config.toml
activation = "gelu"
qk_norm = false
tie_embeddings = false
init_std_up = 0.0258
final_lr_fraction = 0.0
Each number is 128 + 32 x the weight over its row's rms, rounded and kept within 0 to 255. Layers, rows and columns count from 0. Numbers have three digits each. The size before them is the row's rms in percent of the matrix's.

# q: layer 9 attention query, 448x448, rms 0.0661, rows 381-383, columns 0-111
# k: layer 9 attention key, 448x448, rms 0.0673, rows 381-383, columns 0-111
# v: layer 9 attention value, 448x448, rms 0.0636, rows 320-344, columns 0-111
# o: layer 9 attention output (transposed), 448x448, rms 0.118, rows 320-344, columns 0-111
q381 095:211080117131092105128051123161131143099132176105162127103080114146127094138118105131094132153134108159102098097108149170175109089118074131081105122194189121173105164160150160123146195147091119111092075147059139146114141085113107129153161140134100173131066092151145108152179149111167111086198138160124095142097124099128111129181171139130
k381 091:107082122149084201109113084106071159120117148104089119129123143099159026036157152155103155140142126142138116160093102151067102158140117102179108148112142091133111180093106112095117052075127193149162087139152080146142156079149096166187141138155177127138123170085117099142142161101122124116136173118144131155128104164091136113095106114167
q382 091:146156132121105119115080084162145129166109125158145191146095104201130143120119120094088125153157159155120096089110125172185168081169067122161123115130192101147167131106122159086174180089160078135116112104138128200102109116198101111090151136127117136152062089089165139147136084066141088123170169127142160142095125131210177135107175151130
k382 092:126157128141074148203167103065136115097145172113084131070106141135176164151087098120068084175171159119127191128131145123159151070062153156187143112184134124171161138124128203137089132129170161162186139153141135104096149203144168130091174122128145132119104138123086097089108094155099094117163135132159151172108094139101172123177195083123
q383 094:172086106142092171152152154117177103121169182089188112160103109057183136151110158109127145133051123165103147136124203174127106125119121110161161135093150134101102120151157135086155084132121090155087160145124171094188114118163121080081103106146186087110181119164162145146149133094140109086150096082137094168155139125189127091113132123111
k383 089:086125144123193097133144134137059122118185110121039137123131100115143125147091105149131101076074169143153114130107126060141121154148072113192085144146139109179129145104121126124182169103096135192079135095125117137055094134079107155036086079104138113120137112146074136169081111114132109139134123163096049068176143070088123178194138121197
v320 087:093119182158114160109136147136095166098105130174092112146114135128093097121166132139150111078146102132132129170153085177122142186116167109115115092137170127138148169091255137123122128158122130141146137142150204141109106153126111131116129151154144150129174142137109135102145172132170131034172141156172121141120151094165125110158104147143
o320 091:083147123083153134114146104113139105139099153167187154154126090031132127128095104175130108188105112140126138126128178082128092121122023104159123116110138106089136067077104124143143067167109105123128131177154108116127155105089160102137141139161152116132118074186124164128060089160086082155132105080101136133092115142081135132160144101151
v321 091:076126126155125175138123122155139058118142163084111109126128112166163134155185130128131170077110133132171131137163117105089094111180136066149130110146105132085124130118103152100071185187111080060087119098098140160093104134126172065172137152131064135124094160177127146102138147138117020235129160153088090127093158217146142066122077160068
o321 088:128137177131147077116141108112121136118078180118141084148090085141165110129169174105149183153171109156088166136102143117118120157144189140072149140115170099127126149149171195135161130094097145129122123125095121097141134132146083073186084145142124143121176084146154107104076150103070232141147107122162158139082122138145078138149125109085
v322 090:148132122065107151176107119129119128076116106103155119134133126117155081143134112123135159109099130092173102088124105100145135179101108111118139132149149084181114142176030078167177146070169132163131109139068178109164153168124123133102146098143161145127108100163107112124164133210181131140187123166106099129150101097078110152155083119119
o322 097:103138075108149118050138104133129125128191128098165058097104125146101139135078084167180139131166126191060142141143160090091123087132140118060116117093122130130145114135164154150140151145157192113128145069170112158110096143146194119123145109094079146105128155097098138110119102112131130142129150102116149090124112143170156192145128138125
v323 093:138096091109096106142122180170113196194148132202177100195147165098078126155118149128135159124118176117084085155102165164097168152084132195142116164121108133096139195154133113140124091114187117130131142138184122162120115142160135162153127093128195122125133172101115020113131072083140240110188124132148101163094056132139101149096090095163
o323 091:114125161114094193064175055066109057078145150146076155062156063067180160129137120174142102120116116147135091165187154136137110146162172145123084167108125068115097148118069086186136086103126139108079101114120156077195105063093172110101081184164133129169124113178093181168139131169093120097123105178061100107164148111099143087236141124104
v324 098:055106122109104075153109119153190135101164149116169134168171088135128090064150112140098134089097115119114142087182228135124109087108158152161106128123113171117127167163115140132137139145127107094112147119169173095105055075105112114130124087145146182140136168097115098136125191132151080117152149155099125123087118098093163147148096168056
o324 097:131091069122174129099114073112124150146135136124161121105113108184079184103149108109133122203125129090181099132093144196148128181149121093141171143051146128085209084107127124153100159111159128143126135122127111206165136193137125114158150114118147128154172113122130134149189123141102176125120148151141137117196089122048079108071160102131
v325 087:122143127150177162115148108140096166093151130190125178064117126102143108142147119120131200130078110078128122160046151139140144129147099140144165118117112116095115091115172156143155118122111118178093179062105111120123158084097097151117145159143169170093146165125138088107132109136137170099102152185136117130154066150182128095130161113184
o325 085:096080077120140147096128137111135158173070122123078135137166110130115114112092145129151087137177148150125165126119111099126106106125112065086063159115127117198079144192091132111127077153159140083168100179121110127124135153121141105156183140075107088153050119140141107203160183121034110142100115088140159141129123094120106129085120147154
v326 096:081145149097137064145140181137108122114160108107160030127167136123172132101115142162191112120077145155125132067164159130096141113101160154119118151165117098126133115105152111112151173115134159120145127169080188160106117111130108071122102092132127159088118171125137156118159136108170166149119148089120110084094132083112113099122111107088
o326 094:154103073103099136126150112083123166097155131161140145073125132064112155157184114130134156171147085065132130133151131135074131114126106175116137115079061150118109101146117107104145118143160072121144090120134126127142157112100076093156145189167122145111124139099133123175129128149079134141147232164143096150154094101043146152076143124110
v327 091:134096117086105106155161149124096142121154074149120156144154079147147112082091165101145085145082126104103141122080197122105114135102136166095107122105105157154151140110185178161115187148098153107124149130145064114111107099131104055164152121149125140129107154110112144093109140161156125144133090156134132158113121196115143133158141151117
o327 090:074102130112189141166099069120159145127110163148141105118063161123125147189147075142036104150127111123152165123176117119091099220113162177149121122130133170110205091178138153113151120089129159040175123128120156151147116067097071113082164117111138198132125146102149165048133051098137159099113168162136120097143170161103134132073170137112
v328 090:130142142145213122113133131080127122106132101116134098145138164166134100132109120093110200097108154155115148100118113150155069118082119122105168145163158136087137101178132175154140168078139090099128118174131144135103092101111133120126123094154169124143093143139120061121135132135094135139180160137101037114111099136099104117124113175122
o328 091:118174168145137126076088100193171169135097159083117142108110146128120146106095098094105134129106160073132142143136151144081167128173133139127095127169173097092138098156141057139106086117114120109157139093147139127203089140132165123106151091146157155077178124186115196183085107105118155194140165115161130090145170091130110154131085118144
v329 088:159113135162140153088100155157128156105122071175180057097124176125093122135090118137202139132127139150079126073106151143106142075163127069111199126086173101141120068054170138110097132099196149115123165101191110191133132163115115172164155160105151190121183161155111151132132104125128054065084115200109106118104171145125181126112165165126
o329 088:144150095094125186180169093118188128140169125131092134108185114101144152086132148139122059118133170096099131118118150147135099116120140129163045105146134181152132117130107137108118119163120101148114137078089150117157107119168157110089087114129097050089101148123151135137128114163178178105189112136092141101137117123135169176143112120144
v330 089:124140157134129175033117138143145122082119115083123105046132141159132088113110129144116153148114131118129133083087134112161203096142145165125185100101087135138142108096153124086126050170128149171122081148070140144104150218132148137090134172107133137171102117114195111168118092125127089112074136224188125097163187084170095126126149122164
o330 092:111146126142083150209192149125110147137121122173109168140084155096116133112101177105101129105083167158106122121120180117146097169144064120166063114109181100133090180163111097107154205154117111104079159124096151137074137167132068191086117063148135152123106136103145114134110120152172101094175175109134103151071123152103114118128126068132
v331 096:120165124193171133104089118160100128131132122167173169157155128158129123147106109131123138086188142104143169106050176074145106152157140181128169170145159140165128158176089145125132165089139117063134095111103119059139114156129148121108151160135168126087128110089119069111200103170132088127146092120106091106143093084083151167104162178108
o331 085:134065070096141070136081114137148168152124084090061127100102059159099088149160089171102101193104104148124079126173123097095177121148155129080152131128150037153104151102167088126189107106132137127125180140132191149102132133172175163198124157149117157134155133177157137088173125130132115131152123052141134142105124144166099117144104136161
v332 092:156065108206130065131100172093109120046096070139124151167084122130099144112131142172142128140160145160144149132189139138107168131064129105115141151157166118140160082157128115100141187118122125109112103110058139046071083158110122116167101147134123108128125147188118133113167117139160140113106098091110108095162123058131102151109131127148
o332 087:147155138028109122090097152132079149166145180133128083090166170138115190128097065160156101136129131105121124137120177114112131160140141122198129125137098098091135141157132075154045155123102051074059095110175089149135120104091141137137118143142108149091200131066069139187146152126118197170150114136115143160099135115089101105093137142154
v333 098:189131060144162117167188172094103083153156107059176078135121114107122127129147100117175083123116154119077101124152125158048139121073123140114128115141185144141100127099151121169119110067119149130116137171170085149164164147110134143098142131127122209133086120115110111101156160083146200148166147112132176062076170196160148103128173170096
o333 088:104131162125148118043122100154166114142102197159149156081096170112173099169115182066171083134111143091160150137088164115108139166132151146099157074116052091097119133167071142123125119126065116110113151108120107104092155162184115170124079120084115119065116124168132158134090136106123113119138103112135073165150176115117165123120115108143
v334 098:069173114184104160141114128138154127110118124123143159063141159151160125130204110155093205089040143107144200117089106127105067172102161072120143162151109130106131139141137134097126162126158118168153120154170091122076100107098104202158129140097132114155168135137119104106104145132127116079123124192120128139152202128073126120137153125098
o334 083:134133112091138112126100155108124147156130156117103075126114063157102095117074138095124132148132082093167123126190156123129081132118162183135104112094185124144133120108107095168120107127123179120136168127123151146187122150147094112145142082168137098131180145088081103137166149182126123157135157147165157089131129156175142128104105114101
v335 094:146146119116148115091131109130137179093117172150134099113160100139094104109125117150166183114070100139147100106119108151059106166104134122129097126173203147172135218179005152158083162138098158168127120148145184160137115134092102138120158100137126113138132157121120200095126166137124049100191144169107138161097087096104180185134174103142
o335 093:085107145093143137188150154150137157145139148141156117139123110180119172138168066130120147124136139075189169143133149129112139177162130160119212103135108092124166095116162116183082127157112126191204139157125131145132159174120144137124137101128094096081092134134110120109113107084178149148151118140165116068150130121154143100103105105092
v336 086:140096107095085116133077098078144220191080104151128192159161095156103163087114133150076136155104132105104118148157152080115115118101106108129126079185092113167100173082139119179134139140158177116119126170172128133143155126170167141151119137120060123083146088131151144151113140153167149147158201128109153132110117117170133187110209130107
o336 087:130117171129178154104114201159077093113127109121149126169137148149185173095121097095143086124177092140085120129135021110122104151148135112173144125131097142131127115127134086081133103101154152142075165103132177146119085119099136150090106093121154119200118108097115115145144135092175129178131071146185109134117108128091197154151106134119
v337 092:116163124146086195118155121157077085116129159142107143092056145104108155127023115118157119147139165147146099145126114098109148136078090129095118100114108108110155088149170143181168123135154125112182103135104135170160105107147142152105099120139073113145092156164131083165100130172147131147101137131070131159126131115179079067119116113112
o337 100:174125117124129111168134114093140101118116091154097111142139130128143046124101159173117126102183105162101088104093136177165124082132118091188151144143110127185092146113097129047125087105052112164090140170110107087102135106063127049105166137113128118140080107149161160081120138114134096179134110134148114105124101128142101132126103095145
v338 094:057091125065140096153128128138101170098131106178137186127088110086116116108121125159106110118146117118170194061164110065126043143128157123150119125130117135160106087149078132218129131141187162159080153129115159154140059058145121122149113129115137133107151152136109144114127068107158063129168148135108149136090083153051128197123113109160
o338 094:138129064175150122105089129045101164126146120168157115091147086161107158164091074082117127132132163099124126159129162156111125160100150175114114171131081067085145092135140153151110125130115115111253101079093109176161088142133189143149083094146064164105147210126099115107113166145133131101147138156154093136173136100137125079154167128114
v339 098:104146092158086145150132147175207173115172160118172093109147168129113121124165162142188148152102115093123096142137157084089082120150145159108106141141132127081122139155149118178094087073166129188140140192226140152106165122089097112144130107133184185159167116131125128074126143190188119151173117180139158031167127118154157153134096072174
o339 096:108096126140097074053147135094151145118110112164120112082140075134096087140232139123120130074138149132093114109206188122167162158172110165118117111081088091128119116121121165090185184161144129112166170102093113157137146128113080147106074137128117098106114153177132089170170137105095122094121150129159180122084142134151122170114132163134
v340 092:129143102154134174136129103119082057153116144133143068088133121113090132153104148116042115152120133100135130112109106109200092135101139119116100133139144133128150095091073193121124142146115131153164110138112126089103132182129089157097135120126083134143105138137171108139130145164122090137150146123118083175161180133151173149109111099181
o340 095:108122157198139145164136166159151199161111155109091155119132128105118094087122140103140110079108107172179113163116120159131142110110089125177090157123131197150118125170151151103157142147076130152059114168194142082134162143093105061129099119080154032134137141176201160108108103038164124119166115158108132135120135163139079084203112142118
v341 088:168144092116096103132190099111186126163140135098179109134181129149119144097146149115141095138094143128147136156133123145157195156128140109140138146134142117099133106091162161140134188072141142102149100042129091140156087090147153110173159103098179125124123171139121124140147095108001152186047082137096031090097162162115105176100102147117
o341 087:138140121172112125082132137138171078129128106079110144104160121088190102122124121144115212133148061058095165098107128147076107132170132162119093095108138226133166174139113139176144084156116156140068143149122127131172124164224113133135161132103170097160130075168126094077123145207198119121179115068145137109165192145100207161114145118119
v342 082:114125139169159125126131131140182144144137171170134121151186126169132124172140102142109143156096134076131113092160106152124094148038137162124161120143188116076157106183145154174110159144153134140122158123204151132149089082136159086150140077124156137099130152179108123110107132104135182130100128087140138090066043154086130084138098148098
o342 086:166148131129099147134121104103101147187160114126112127116102122179085170074160114094100148088143174163114098140092125178125126114160102117116200176132079180133118184095127104101116079112118178123134153132097105157137103120190144170142200194208123145150129158113127147110182140108115119156122128192152074095066111133163148131122135167091
v343 093:140092116153153124140056154095059098119141157165113175166111116175160129105157135109135101102082099160117119184143135100140134131090040094135165129179064118153107008065125126089120129056202144085117159111018129099142148154113114153133128131136174147206163083132191088142112114122103143142088110184142138118147141124195082109136127095129
o343 093:196157096140137130151121043103080147146140147108083119091113115082127118118074112121174138136184140130121175119132141164205087157168106133105067137133163101115172148136160123101139111134110145171084083149202180113108105100113153098086106139144106154181133125149049138124159132181149155130158164081118111143175175142121162175124123113156
v344 092:089117123124114137140145092141138140088116192118138089164154125146142143143091123090096096170126124145112105127117154116080211127137130175121162104102120147096199082138072117159115110140086107164167140115171192111166141134103139117077121184105075114110082075121132164120156154101185124040132145099082184111117102190106100172112126107173
o344 089:098071095101167120151137115090128110160109098126145123128127097115064119126150055114091165090114091093097105165154142095147109177141190190141084126172100143058107116119156105122141130141136102089111072133083110144112151179107093181042128093076109149127165190117172100144132097169084092182119097089108077146161174143084134066139140179070